Each number is 128 + 32 x the weight over its row's rms, rounded and kept within 0 to 255. Layers, rows and columns count from 0. Numbers have three digits each. The size before them is the row's rms in percent of the matrix's.

# layer 6 MLP up, 1344x512, rms 0.0427, rows 1028-1064, columns 384-511
100:099135205088108132129136139127161116161148083093173116141150146146156103092094096164097112154145130089129125104139126127145128142163141131139131126126072125188122086122146100050098129149201104131126154116163173151175084150114121135121163091085105188091093135141086128179118118115144112132145176174119113112149127152112174116068126088160192151099153090158193122094199096148093170151089
094:080139087165132128107098201138103150110154136161157167166165064154144192105105161095107134138121131174099076071118152089137109127139080089126115102108178192146087107189097163155143057133222169106136176112127171161134117105084116152131180108145082106096126133109173130135139121121147193150121092126142119166125142165086164171149145118087098089080143105199143199094025132112115111133163
094:109144123071146112165124137129152138082106096152175122132082135167167083170049116131182145108135100165134147138122120113154111201167088067114158124055071117109147131150159146082095177172214137137159194107113129169101125093107134109123164079219145133140111201106092128133142110149123176118176173102158128093130128142180092113139119102137182121088140154162155105112176151091125158091102
099:127136113104106106141114114153182106146173190097088108116151108089116108155134162088173098155130176165128105194160099104114165132079149072129115111080144084125106110184072138101087126137082118070105175150154124084181124106107114133095128143129101094118186194131083135124156111078132121121142156162144035143100111097091182044130097107142118072120141139128147052165138140084180122162067
100:087125146119090091110079117127160146161124150158101126081119131121191090130061106063129133160096097121161154116175117061097073069144116122104198074151174121121175108174152137164124119118112137131108157097160137134109184116126121107166065171185079153167044120126199189131141097115186153105172129078111129083113110177072074102182181086127115146097122121136080079148143140084113154115093
100:127123119189133151137182183100138091167116103129127114114105141138069157159091130144081171159124117146140130103092135074159145103145151124151167091099129144149155111124124159147221130084179135101137114110098100136081121143141098169083093141142155138107129200088156136147104084170106099106157098166080150168155154103129090060062136122110115131131167131072171118139170151140158131156084
100:099155115083186122124138096155127114044127149107108099148112126136114106129094146121099098115118131151127119082155118112165090097182120042062163120169128139145112134135072177115062084152126164170172096119118160143101108142121153161196120130138135148147182149135124078185150121117167153154059159145112095127128095090178114138096118135125165116164204107178136124077095136088183088153169
096:192164119156163112148115099172104126113119117087173153106171115066144138101116140157134143111172148113114144172130105139115175105088101145120125156139148174104123129115204113108085148147159103179080052109146124180095126127104139113086085113090119049120108179140133142088160136164098110178113105103142108132113119149073112141114080134135156159101061133144080129120115163125105106149107
096:136144095078161161161160127136114149045143139169145126120136090208127152121133102150127146150068099118089127159130092071149083156112058083096111139146125118156133096165136145125145128165102132093111177111068165202101149099121102112124102087143180162155107063106126129167077113107099149138081095167128135128088135115169141139142101108056133156096117146111155145043138112091126082111166
091:066057131075156169124094165149129080149116133088130127115070165157176154128138134109105116173144116165090135146126132116106126119092147153146120142157177081126051119145129105131126089074121160126161123068135138129162172201158132183089065056101074158087162110151121094134137105113145158111117092151183129133153131068110067159160127108155086202130141102138150165105122099116100134159106
101:120110149125154120042157187117127145147101074166165168114157169152121182080180081087155113068155139127127059053125120093172157105063098155147104162102101114085195145125139107164184149137122079079099154109200129106128179101100085095157062087116113113142145114072109115171149134114065145118130126132125116136108122177152098104120121148069088117090160164118117173113090105071104144169124
102:157140100100162151128169117120092078128133160116084144147095146189134150134142107186152155136138098171137195166080068178154146146152126128164124117152147135142096142124091173167140146091161139179108145113116173132179131212139088157116146117147113187147077121127075157169112101160106137168127138144156147153123136132105117126109093127138205148087104127120175079089129140155146132085152
095:162145036157146064158172135115096085126131133113104100086066147073125131168105142152066112087118097123137168154130132179111140165072092173153160116188184112148109125116088073115148137143047116086102072149103111143099194153129135136095140200126170146138158129149052120165133143164115110118094107152127167098138169110105094149159174183092111147147093148107057105146159127103105076169104
098:148142080209124151093135093143177165128111103123142177136130120145162162094177161112172098062153107163157123191086127118107075135117083162162205120123116122041155141124141129104162148137123150115134174194144110171169146128092133086131145136097172099173122108132065094175153147115095154103184178096113113103147109210090091129135131170155137078110116151136136076190108083096106139078116
095:119187119130207043163125082151149078083146159109095122108098106152159112172136109118149137137085071072106107151116142082137153135148099113102179114077076132141149158127092124127142139162135146125143162117127129059050130091131149101135109096144125142166119104131059137164151103086138142164076166176118162118043147113095148169141103159135144144125089144169134170106117149168155073174124
099:149128069156104107135063119125163145113145141143133114112161132090101166102156130107167156123097143132090107122199079132076120129062176160132080112118122092140118157121138131111109157106142212200112156168107150065093130084070058123138103092109139117148108142052143133182137132138091128130131109210101163112076067098121142120103109103139124118126131137091113101160096120090084086111045
094:095152112162099152150160170170183166144106123129127147115079096153153091052132147103110145139176059128148134159175104066142154071103179100131136158134136150222117134150174074121094159121126125142101164146104104137134095125097123207099157053174123122123207131157144103141151126136189157195196083088145133164173135127105086091105129165121156138113147130060125174080179112123169146157114
104:068119108120111132112157150076126111090114112102141167095141123137096083164157094109154183101123115171114123153171114135143170132119116101123191197139091119109161084128116128158131139136161106120150189106126183129105101120092124095156097157122138093145160111129135081093130127111095163153118082144145163125119093098095190113171144121092175178116084109154135084179118136081117114188106
101:147074057151124069125118112125125133090104176060134139110159166080107108086141142116109163086135135153178072149125082134174116163131163135138149104160143085069119131101131063124165101130133147165030168172177146136131126143110089107110125163080091198144181115161145160125143092129116160125089141090105115126107181122097149072157197134039178152113104103105078160136140097127147112105123
099:127156099071071117097127098142179120110067144145099159143158109107186124184085211122108110060117130110119113110123148108105137130090081122156149135148124147166137098084154183156129119152145117143123119124155190131096080146075113139097139082168137107168170118059094136118122120116135159103117113140117085077078077084135133138122091117146156109137155091132098159096147163192118072068173
104:144172144105150106121140128160106120142126112110126102108100149093186121113186152090049102139128075131115120155089205216076121155091102172094157157144118135068091109103123130153096106103092094131113176066098158145118178147087169126157154101092104110154074116164175063143072116171097085119129100157162148138145105097070155101097144155171176143135134124132175128139154185159171146151128
113:080092054105139163082103151052050160130102121162107129115111186092110155103106106167105145125129162124099102171169133136115172104088148116112150180108090173142139139075161126140132149121104149143146150126202119157144122102108103148156150144166176101177101155097093093095116130126129089140154127116135151128099131116147175156152111110161173088138128176200086135107059113064114157193097
099:068077141152129076151199129138186121109130086111136182145111169147081127206156114117135132131055168080158125183192135089104139158109128088127135133105144088113139134181109119048150158167122176082136108122115104072098107152198212161167167143094136118141152113122128147084148148149115104158113096105074113116100136139165164125161132124068092098150129110144103144166137138125111105150119
095:140114130112129175085151137147193093151141044072140148173083155082107100156109172137192114120106146081145107155164123111127154195160115116141106129128091165207133125105104141122139171137040133110176116105071111225111121154130122195111097146120120104116145122089094099092103120151125093187136158144178147091157106139151131153148141093120148149162136124140107136127181145082139200109152
098:152160112104103119125143149154125157108097113162130085138070103159180089128096113112065150100092111161200117128072163098069158139086117078141153155145146156161152100102154155097123164118114111115115133078146080202135119107178136133150073084101175150121128135130160124154135146109162109111162111117111125118109080085084120108172142229102102073120070173163116159090126071114108123147123
091:139143105126130134076117160108105135115135171134142152079158118213162163117144170154115069164085129198124159165096108075077111107138130118105170134154150139101117135149136147131172176153183144181125102153092108162182176139119120069114122175108135165118128139120195138113124045109135157174155155100191137111149140167103096226094135054114111115134113129119106162123188199131125154160160
091:131078121108124130070102118086140109147156131106111103126112159088162168108092164093133141209136164114160084146193180148102080184133169119141151160156123122147158124096125169178057152138151132199100161176165149116134146182142152150072138146124135111134103158082103055105059144150163143109156187112182197177136123091133142122162127121093160146130100163184116192113154159120143108149147
097:158103169093115134116167136140157121090184148136133117099156122129096140174022131112090117151121179150056070090130156118115122137126050186131144130093132130109099095089107107165090063167129082117113143154158089157149168146140129090117153162176096103143116143172140034112143108154135213154099166135148168134110058139108155193126126118172125154101149060145127148155114172102088180122094
104:103099052115145172135127110145127151161157112156158126126129160082123139144106162158092099106154095177149165186117093158125125135148145157131162144124094108101128081141110154136121146164130139113145150093084170078150078097140145069163219136089149109116149085067101105132183180071093077118117141115147123105081081128209137093164138122152094097093155102117076159177077133154111176137133
108:100107116078100197061151109158139109182100184147106092129165120096051136077134180124100124179126142134157134125139121165164120128190116169099172081177138124080035183077053146121134151074158142049078135140116112123131113124136131122093157147146170131138126190134092084107133126114177174157113171135122174200126162104108127117100134133104119121159108173096142127160123129172116135161112
103:160107147067205188101134168145094108136167117155131166120116110190148224139118163139111137146132140151094146128133090163155150102098143102092180053141164143124066104109143132135151119132100078112116134157130141175094163128117110124159137107131128090099143134147088113139158118126130131062050153132165167184135124192134060173091122148160125122108123117111087134106145141151156117153172
104:120161136112209093073140144146098165138142091148097129132130136174158139117113100184170101129142110114094095077145132135129154140084142139109126114163113109144070124096131169142081073140085136075135119134061122088088134105096091070101143105098116138144063123160163125145076129124142163094145139141088170101146126109156046151105166111182111108175152117173176105125126165160115101139080
098:094146167086176186123154149182146115103136136134109151132128085080132104142191143106143131159126140121136067074173131125116166113166139144150142142194094161123148157148097125165112112132110134106071114148087141155110183118157087193157129121100145070093066124117097095144117142135140138104115080112121097112196139157129183152129178086143126210118126186107143131103144123114059145143181
096:141149091156105210169091171119142188100154120102178137163211160162142173170061114145087070055184124138131125162140155077150146070179116188101151138114129122163170152175088107160186064075183123100139158151187182166090122177156084144165137154127108091113123069124146133171141184163145154077102061145140083118162117113177082151068153103155129124117084154084091129108114100148130107146065
105:122140134195146189121146123120102145142115111102160133181152195117117127146148194155162127133125129163143094118091170102076147151111076099146138092101128180112126074110088162095148093172126107168085141121114129080197114128174122133114146140101097127101119142106108113181155145170112128132051146145116152097165118137194098162120144152077164137119174143127155114168103099108132066137215
104:120205171118115146133165145185145093074174113100123128122119139109136154145082097087076159120093142212138156158121146118099137114157126211112125113162110094082088104117143179145121127133122142140212076135106133138119082085125071133161135143121114115151127094128144079192139132118112145122148153175121118163125141107152212132118149136142084175135133131120178078159107118129112149154130
097:131132098131114161085172137077157165142123142159162170123158114143103138163127158177122168097100086119147146159137164127099102165065111153128134160077134113117139084109110163163083132187121121090104129114163132202155154140104130138164111136064099090150098168108112184124157113147118147163074106148168079144162112189160144152100144101136137136091167113238133155135154128115140126150142
# layer 6 MLP down (transposed), 1344x512, rms 0.0427, rows 1028-1063, columns 384-511
102:155065213171118118159086139160183070181111141100134150112157125194080125135190107131106156133108074130084115132109080084157109150146064129158021193143104120146180151119140184136167090095138128171126136145160140161139161208144125024120139145115113166120121080083133136181092137193105140174121166184117128146095133109136131152149152144081163124164167140094146116148117134146155147108120
096:150122086120068122156154067160066127119148154042138138147094126145127112078110161186126128174223169158128096117126092155136172135116144170179091119151079107146098155089164042126122090154081092106114139192125137062110078105100118069146115149134160140121115120098099087092164114170101087180188122174190135096119156165115184145128126163126146142107104209167095118085095100111102145089054
093:083128170100106103113123082125110155155174122064096134117139128122164178109155166115100082109105118167146088132073173157157122045139117142168136093101171161165175156088115151093184167083102125136087106154117117110165186116119116105127082123123127144157130115051115138085108220081173141180114118177172127119084182105088145142185106090174113111156122162117137144088119104092113124167081
098:152093129127087142077161128128109151155131120106156108115149101142186193134087166118078124093110126141141130143115121164116125085190107125098064138097125168137145093161081174128115131065164084088056234132162120074219079144160089155109158128162122198150109132119099118136170107080104129101087134125066084121119131125184118072131080103130057085148138126115144133181105128169097154092149
101:154104145140149127111130043081099110147126158128164133129141148102103135116141172134130195153109132124081092098066065166156098065133154098148075131134078077120122168162167083204076105107169184105152146114137105084116171166096166113129118154131069207125132147064119179075148166191139148166218172116136075167145164120143134106152154112044177127144144088180130137135124117134101086136098
103:056168092149089118090141196066099147116100122116126098086206159120130137115130115112140165090171104139167175144076121132155135133042098115156159147088114162132149117125105144140155124115129156135079132137136110154116125088137206088117113132139087089142123178132108092176094099076146151109136152169160101163135151174154159108116177172115129168090129097149123183137162151155215136162159
101:122148164115160157072146128169132103179175086126107097091126148103164093164085162131125165197122115119188139134137139098161086126144169114165097158082087118084094142166125157085157162126081073111145090163136143117087107168121121090060093097129145198134207140158085147168121072098078112148059114133116199139142093104154135098136172091105204182181156163165094099168107136088160104124087
099:157180151082182136125086109146149080166110140114130152110116172180098138154133150153133158145109148127117125137156162091215153095110150222163164131151101207131153119127150095123126162156084103115160129133121104116075154062131135137101112163125172156129089118136117118109126099106110137198165099146206161083046151116097101154121128104148143101105000165163106108106119142099123157165095
098:137111120099121140123108110117145126134107139124151081083178099158110121141098143136218140097131178099078174115152099129113113135069152031135146143097118131113139153110136143085138098157127141098082153138102056116149181155105089093100115113101178184074095092196146224119118083156135128157065114158174094151146158118102186125139148125111142139117128105108139188153129087085125087146105
095:201152129156130143115106115152126130095079133103148128112142130129048159097153162110086120124112150090082117182126106115100149121163128123150147154116134167111172096134183129085139086152097060060119153101118170149123103138177112090159170194093181165130131082084147136140152114121125124094118123072153143100101085117122147070119139131072173111104151110146091118172074096096099080165141
100:155134127175116148075154096141165121121133169211169119114142060155144155131138056108140099097088164122131063122181138180129117107159108118148174122164103169101185105161089180156107126139103144132155124087129105162132092116162117114130140133145104150114130057123154164153123137117168111190143080149150120153105125136229155132178126150108141142187104140089090161136170093128072154103149
101:063154150160100141124155147142115094098118140093105086073086087145103124151094109098152064138147114087175109158116116105146124196151129161110173101144157180173121101158157110156155140115121151137078181148169176097123135149165115129124139085071157138192112076116063091167118133088101081128167159183109152161114107117133125143043140147113115125131153124157125155126144107094190146078094
095:174112126107116093075108180151099207121137125132131136099151109143131177154164105151168132148103173135101131130127120141095130175136143127176119154164141116139148110104154102129119115113161182138174120137154146102148123074118081161132115176074112159153135074112141088177142152094143101145158105149057113152140135115137117122124148116078169110164147126107137214065106146102148134141149
098:088071101065120063136093176121137148105133137118115073141119144168087121109144111154144122194101091075104156126155075101150130183155137111115100143167128141131136114169087118136088127112104133121103093123160128156099178110177127179101172144179137105109067116111138065084075142206125163168137112147136119107130154120103144126141177144159131077112170128119088140119125139129117105169147
093:115153101148143164134209137159168142128108186129165172139140121069114148121136168102121139045120081113034144126128124123083143156112094088159091150126136164145133200126115143164120186169142124181163179152128058129105132082141201119104101099141084117097122113139116125089141076170127109133138146125083099138173121125112166138158153125097195123150211070132109155104141128111105112111124
098:094118119106162142083107127119095146169149076131126149116095100133114128127139113134083124126120136114174115108096084125124144168128144120139108101164146085105141145135086107063135072159138109125205124126126095065131121086200153115128113209150101114171154201157164162150164053137112098154127130132110125109087164143144148204104148212197156152033158142121098113141102155121120155109123
094:179123122145092140073149080138044179118136167133146079167126123106101148064121118100132085128117204085185131075067104104140136103160139160095133085153099125122117119088160175101137098144124145121110092121155152105148082131123120102114120160156153105152088113067118147104170064150119090100078090154125179148101126088180133200146137108148062157122042151136144167145104097136159101060160
101:106085163190135085113135097113141112104110139059104142113128114142099180093113098140099134140085129138106081134156109136126194148156111131140150165137138145163117100104157160124147105145099152118143102147102150082122153151101079099181143096105039162172104120013131075102129255155103160054115150152101138141136153107105125133112145117173114174208126174081172157102114149106101108102142
102:111128127102119093094169143126133144107104145135147095126066098101100076091141138125199097095152114181145087130171098153136147158158178069075136121102114185117090214167160158140155185156127110161147133096155158136168099119124105119124139089125098146089129158169098139046159055089133141105126188094136151173118098118111141110138158109140132144133088125123111114083156077084110113077139
101:152178136144112137123174117165148106125137091142125098175110161117180137134180132074100094124150066141112138045129144139111086166094082125099106127128044087181131094104146161152140123156151134135032126113109178124136112157160162096090146111128143160109101102111148150115188050094140091093128112255066118122086149056075109176093136075139146126160209081124135149107129133145165111123138
103:116116134127185142120129118149146144162125170140127169080083102124163160187101138119132039088119093152133120148118136133129123127137123153105168073132131139109183129135122194147141148111081080122109063130089157094135118074149144102087161091068159126111145130098156076136156103126139054098110060122114176094132186145195213138084161145142134112094123137126150132158125107145093158115118
106:103142090133082149121149134108145122107123075098096113127092131143106123111181134143133159114129129083128118116117089201177129100161118137050153174129069118139116118091176135159178113110144159098151164119102092092134173120142139123163140137142198161132164124098159129076138213093148118128100122153142213135105149077140171128157160067151189110085098155141094126173105079104094121139172
100:128165120121096155084162139131087129132150125099139119166091116082142131112145123171084099164176152114138110126121105076152147121044129095103123022104169169118091155176137095120087138173159128140139080139096113117115122130091103148090114103101143074116102116126155167109125072119066108092186130147162098132182107131183096137105121162154118145088103093147078045121120127124092108127119
095:070092159207093083085141147152086089095111119135182148105105132086164125098163140141175135151115130129110107143126145148064146092128164108090143123155161053103136125163086088119201087099117138137140075154153107114114145149139185137101103170188060187200096120058140130140114052119134123103075175088108139140133116103106126102072154121120131122126166102184184199151141169123110106075129
099:125134161142127154150145109070166106108091078121117166073137170069129101098151112161157134147097159106144115114146081081180109110079102119174103164172131117144143103101150104131113093090094083148150101150139123136116080065152114115077087129127145070082114144142154147101128157164087139156163140157189137167129135150127142147128150096126140077150112133165144149157157104167170176069113
093:102139137134063156133128082074129127101079149119114100158117152103060077131124107135100098133104116098126111138133222063091084104152171039145153161117153130130116093140149144086143122114227129113152160105112088100136111130124193146133138151108152153135089129112084085142170128081179156116163042109105102155092181148137138121146123154090067141097181121136062096122133106119139131144094
093:146138114102149097118123113119119164114156121093136127136192138102125123101102104104085110141124124158177168097126127091132091090132137150113123137135106124152081118121115180114089087113145118088137092081095176155115142100114116083095072128081208060143189167173154139139167034136120107089117084136109101136146134131158103139129149192195195091125156094154157093147113094176142101135117
098:110089107137131134218088119121134118143141164171135106160157141078143162090105126120202113166113097085135095166112159147117161115172199147179139140171135161176098131127087189120127093104099138237143062154069110158155088107141088110152163116097094193160154138203123143175138038127131095157129071094099138185117150126177122164121116117094173101089140119174094106095163141152131130080096
104:149129108125146126130134057124082143148180153110191120164138139123142150174108105076127110154151133108094142181101109128144161151142068086125131186118134078085144114164130096142091157167081116149135131114127147144147086144069159064120148130130162207092124153141101142117156197088114100126128150097119160173072114157176109156117109168099152102089119086089177101174117108143195170083158
106:082116116145093197123118102093140138124106190086128112108123092133112124086127168177146156124135173134133161078110139141139126164125123085148098124194134129111094186103087139132125088090121091155156124177119083153171087156142222172050138139109141075097095152145151113116115096153095107200116188089109100094182145118178122123137083132115174172131132101115078139160168095150141121163160
105:143151161089140151113140158169088162141104112148146136102106122198165190123130115141120127133133168113122061129142129078172113112131093086207164081173174128134089107182147151086143100148085087167115142182127077130129155119152097157146083110127108106114133140155171098174103121079142117108145167049124137184168110124101120086127071150110165173124068137143107123068111110198165066142138
104:090121081127173148104135106116098163159144109110107103155142101101191106103150133146133211139197164148086126110156125154083131153084148135080134085094126126149123159117110118093140191098092070120110104094126156094165146128098131130146176128041126255107132149124093134140133096104052122103135129112165130116122129129088155157109183111194093177095201162156180120123126153129135148127153
100:080088135135137116160114120099099128113104158184095072094218089128136116140172141094141160164086110049156136109179191098136175112197120147069115170049152097125116160133121106123108155167184129171126121115128112095138150089145141159099092149116158111131136157166137116163143173128178121148186083161057145105112184135187108107111093104133162100115034162146088180111095094148164075125118
097:132070084173093069135133110140069180113152141087131132120128067099106161097132166062171095199157109162164145137050116219074111142093140091119135129098163123164122058119171128119113124135119145158133124080134094151149091159123151130142104198126116115112142190133105174095187169110131135135085107130095132112136077130090076143127117189146162164111165093176159124197141130128147125062148
101:136180124099132158113136147159134135125126126103123109139095123163155163171079209097074117088107163131132144134124152136087144133088134096159108102096138131192155138159057122123113135170162111167119141176097141071151147120145052178154175114119056155089115106128121116125109146135094116138088114119173084113164101038168156155144119121131121148114171094154130096095115078167096130087155
100:099154114133087129116153086110166149086140119090148090127092158075119089100179130109087128153149115173126127137133084184147127186143155136145155154116123119153093122115110107072158145142142107138105094096109133089123113149106170077109111120165136133117137182147130111105116255116114124133121112134152147126175182139116125124113159115153133115138090155145149082107120106101128097184132
# layer 6 MLP gate, 1344x512, rms 0.0427, rows 1029-1064, columns 384-511
096:113145132150137141119128160131085123104160120098147127177154090143152113130067134127070102094113139147162120162093108131148102081200096135142112135188160134134093147095126116171164101166150136054125070164124129116124147136067119108177122120144070110152127092120110153137112142138112184125123138132143203116139087124085159149150092147106106127159075164171121148143113105154131160160142
095:101115117176112142127161060089105143093131129165133192091127117132089117145157201078089162145059143157066094172175198119152093140125180110130152133187155118137160127155160136160179169169208120156159111077135109129163130141154170124154118154091138146173105159077066113154159102175115127133143121143073102189103150202109117112135089067151160207128101105191110162151154081142109136198180
098:113128061166141135161063162137128139169107128174091115140177180076062172093165088121118090121151118129141108077068162130107155209081105132129159148128152114183191146140147116078138155136167196163177060137142169093111110141129108133156102203113142131134104130120146184172154115168134110159156093182143128127122119075101092146134129117101143133117147160151105148132149114154117135133106
105:128102125111126144169142101134149082143058094125129154118115188102130109099148146106123116109124134109095197114167143126087137138172132145103134148165121123099136111118113127146162184126183137161137094135152139147167076150104185135097141123133130218128129121135080112065087096110069075107103111172097146218125126127098182177143119151198121138101161124132151119131188098114161094133120
098:097113137143146166064137115093182145110164115098088122153055138112074042132205181172142134071142095096114201148093121159116127137080069131119118113146080199159129189170151116116121161157143140135166116097130145155131125173102116104118111141152166125166105090130086072094094145063133153130110108100153106116110111109134138180124145103217127146114123100142145147126151123169165172188159
098:139113069231127110118088161108171143107176133142127110091190135125090120132104124110115141146110117136084165135123159123169143191082168142121131107115123151136136147121144148087109159086123126146101153153144105092158138089114125143089087134106190118082142115156149062106113150146120153135115125075108142105107170097111153132111117140113165139183106112064048139128123120083129152121150
102:082081144138148169142131143139168088097143112124119159135171118201142152137078108097077173130105165125064161187182134125121122156093145144141117120171096194101119129182137155155102102113077150151139091146134102129169161148124121184140091098156158158113148127155109148146118089157079138140144095166149106113160141108142151178054107096163149101108188079159100146136141117190142178095171
100:042113114172147111085128126144177099115166117131131102178147114142132138133112089085138168154108083137129097135116111084144141137125153113163158112134077119117094121122112116122075113149172141124107130097094070095153165182095125149063119137106066165111132137161154145103140114144133149138156116107090124146113094152102133104127164156119128119107137107122129125090088145146143157146094
094:129146166098163117181169125104130113172069144137144136153101087126193135149116118159160089164128108125127072079108141113147079087127101145068175134162114113152118183158099128078165096157159117076119192179102064125091161111185124106110115100163112117171126165117133108079151118143165146116129127081150129152169119074147111123114116170178157132193103143134144141113132183180117115097096
097:134150109149155125070106101136153143135089070185162186106127131140122112070151100121122147131160093113110079106133105133105124131152052138091137097158121117151144144111069171127174113131121096162064136154134153094107164122139098120160077162136107186153108167202163102141149074112178151144149153062095143120150114125117085163146156105163128141201141083158138132087157082137129117109155
099:120176093099136162130125094138152083145063135153154167161128111150152129164175117171122099123088103123064185122143160147180084202153148138116091075145142080092152064112079162121148186147069132090190140114088099132202092153138119100119129090108133136099147157121172179119133093127144190168127163122123119109158117101113143069134145139085132130175097146129176120111135160200130121117123
093:106139108134101034116127179160133139144138162185094128119126126112135118109167189129143123080063127069134134153115134058122102120137119143142113078104130143079116088080134133168067119115150135146114140146126061098206159120104159122103132131091205107118149140142098085164142132077137122119150116085142181090077132111114152111110113121086086095164093116118148123138124225138115087134134
100:118099170107147119162175135059154107146142089149135141131122172108139121081043142151131122147138130119130138209194152144083173134088196101176122181109150140111132100098154198143134194106164149122117115117118134145090109249147090113052153112197099147086117117131128146166134139118089091151079127150109120121118140172069086113119138091128131143099097108081133192121124157097154151155124
095:128130102157123181157158129085098126160122161151152077116124088116138119154169191117104149166128108152147129138162138119132140104086091192173138125074060153121147141172140138215115164133176156158132113140091137164144078137056162147146080160173121114078104196210111088086111089165114137121121128115103075087158133041129120103162181146130199082077131082132147162100184139124089076095170
102:111117160118126117083056139167083125136125101134130159144112119119136157071081072152123195130107124081104141137159087123130142104089123101078090101146061078116138199139134171127096167134183155121136195113104124121114139104150111104141107133110113088130071114150147117158147102136098135197153129094111198172148123128107086136053150138210191156135132124162110141139101081115147189153086
095:126089165103131133143113095074093152150123118106181065199054111169079137146086123145175124114092086150133144169094091102205174199110163105235186114174126170138082104086065129131093097109102131101105141096086114089081094105120190201126159089122108171133154097132183106074115160150086156121113131104131102120103118116107128114141108131167161171107141082144154112181167118130115083137081
097:097131114128066077115152209091160101185120157153116135136153137077137000130160124091109139219137182095127152111162099143124151162126085147074153078140135103135097139149157158158106136109130067214147178103172080194152125118179151110106104142120125118083074135191169112097121084116109146163119105148134110106162105163131066081131102134089099107132106089152114097168134116140112139163096
097:157140071127166118122096157141147122107147121137114145136160083149141155204133112126136133120192168090139164077102122085112081101093112148123114135135149073137132130188088100148113088136105115066139123137075130129152126146122105103150094196145130140163123121141091172144106047138153165164108085173182139081131170136113136141159139108120059154107184096089100153139069119130177132187137
100:124146139186093112075171209103062126096136118184124128145087096154141123152136133174054098115081092115107043126142093126144160147179150148119124156109144127131139089175190106155157148147099097107129106059141147115150094155161147122127152154120132139117117147083105163130107142117160132105166162204172154087109165123133145176133098086168167100149125145070077127167194099084149127114181
101:146148103186110143131139131101149099179143104126128131133126156110146128132155125140075049140062155136104162151176174112104121101160177111124130111146090109139134124142121166129168062127170180129123042085103094178111132124179137092109146125143074141131172165153139057144122120092158123123134154117129151094198184168175169122159131157194129126110130132116158125172176168104104115114103
114:081121132163136116049134112061144096110120119087129101137178197133098149123118154144058146087120186110097149122159148055105102157135119193113156085151131140183117119084123166148157199108133111132142169153148120208080103122124152106161101154128127203146135133145119158072088072097127159117098151150089137112097165163136115178129092080098148133065089084162113136091141132158173085104057
098:139059115125155125135139153121106110099167130111106153109082154147138145154188155103130066086085107082070070122155097129169108121134141132148170167195132137136078131151077099191211121127168129114117097215101117123137164128143083143158116163111161112069120097151173112183130157131157161103114186119133149115094188143136123111061106088108130113162109133172126141181194179199132072151149
103:071137195130133135167077096132143151122160145090166154121150153124202088151155152130141124137124105164074112155135108104102100103150144124119188099140134100092077141157149111130137141137143122159157133154140115127095124175057132132106135185143115198172023185185189125161075100165095159129106077117083138130092058109126143141137111124118143117121152088130088165128117139103139127091145
094:164084067156106147077131122128109081144148119116108161109149126185090142124098133097156179094106125132134147082148146162133087077115178135147221069103130165138105154115127136066127124149134128118112176163125134113118160107139165130108086150103128188072126133170126088155127100057206101151124147084114095142145152090096087157090150145121083075065115137124155085108045092124211102121135
082:121140129093092180138145137112082092082082117148085122000139093123086138118141115142136105159130071100141141100139152121093122085114171052124168116147116149101052123148180155113115130116198149157129143096109111077169142174105112145136128137107206149175140144162109109089146122082188112084043094077112096115145121135122152145085127107156088140050158182139121099123176102124182114110092
087:101095127109160136114163176110100100158168134179173164147103120121158187108178116130124095123094142129069108113163156112149163111108119141127099141173160118156158089101164175167136081025098124125141148138080127141101177133141061178109108099106064116100084175198178109158139164129141123177157139146086096156167150092143116117124195050113097103121077108123158131084101142134148122147126
097:179058166118130149125085174106164184152119119171138092181163124163109128130181138111146154161094163150108161135153086107138178201119121163192128117187101184151125170163094105158161113101133148181130141160078139153085053165140159195138116115202092189119128172151068113135177099165045082161096114075129095094139137129195108186160159120101166157113105116140111131131170130168183123129135
093:128122045186128152098139131154139145124144145170083175148142101142133140112126112128080188129124114204085157099130127122172076150185095161114141108154139109173120083149078143131130103101136073105134188142049144138131143105122130070172128118122049145169130096089143107113060112129111131070114077161095129123182151135182103130111135087094066115102096125141166137174124188117063079187143
104:140131135137109106180141117120097118130139145131140150150106052149170102141092116199169118148100130102167126170124160085090110193149141050184121140110125140145155148176158130174139096137136137170198079125107159111099162189157120105084090121182102154111102125114119155179115109131135165129144143058163124146114084099133109076111082119144156104104151114106123124123123145132090107073117
095:140080090099115121117067203094136113082158122163138090157116155081069118132163189160174138141120112055100162112155092135140110161150145141126166046105097149149109130132121139133158173145126173142159156145081117152127171091149131132114129169076106151154190141081088146105124118125131097155077136090198164156087112179187151159088106106127147137139153071096134163117135114120104145088099
104:115116127063119120144139182122118100131173135079200192139166113090145083116137122084168186168052104130170141110117095100166035092128121098137086155134147192127101116124158127165133125095105120067090115088135098122131124176148134094144104127153140116102106135092143192085072107149111149121162136120189188104185131122080121132063098115110093097158090145091167155073044205113111206152155
097:126146146093135119100138173094150117150100096173116106191071143150155078075102091169148105116134154136137138114104157130130169110122103138147117091118144113170142220169098129164159131122167111097112140157149111141090123180113114107160075071121096140129115163115177138079130113187168174118136110090177146084164122135083058147212146167121140045058124137118147181093144149140171121157134
100:154113106126136100118112127093174137111173102197033148131110124110131134057184106103098096081128132109091143116147090108147129110181200132115183114115103146144098202148140106171132162093115179109120123138142133096122177159099129110186124188148154114141131108086157123082150139077137130071101091126107171109144106107147090156174085134116138114169117149121151116119149105093131121177139
105:152124097115178144114067163098105125087125119132092121107128175138118146109105156127148124124108143117155155146107137057114162148091107062160132103114114111173101199124103154139150092144157087170136128076117103126136106154137081119101138166080137131148121154106162143159119122096089134131049115110144178102167103148122087181060111115079163135185152195123098152114050101078098127142186
102:134140141124174071147137191093144127149147118139114075100100130076159130124097142052164164150063173132139114099173092073072128177140113083139214103172139135136099148195100162107149143105130083134184151141114060129084115166205094127113099089139079139185127121099198134149142097147139139115120098147173153139127161128132088126119118094104102135160071146192123150102141164125146114136082
096:136119116088178081132107111128162117134119140142098141112160116154101134113107119128119120119053188120102125129130113067147094132121107112109139092172084108118137075112084091107139068146096102097088134130101142151116073136118137139131159149152044152091124151220140145138107090077141136127135097126095115146148132161134120083122115175085138108150128055151159143136229151106170094143079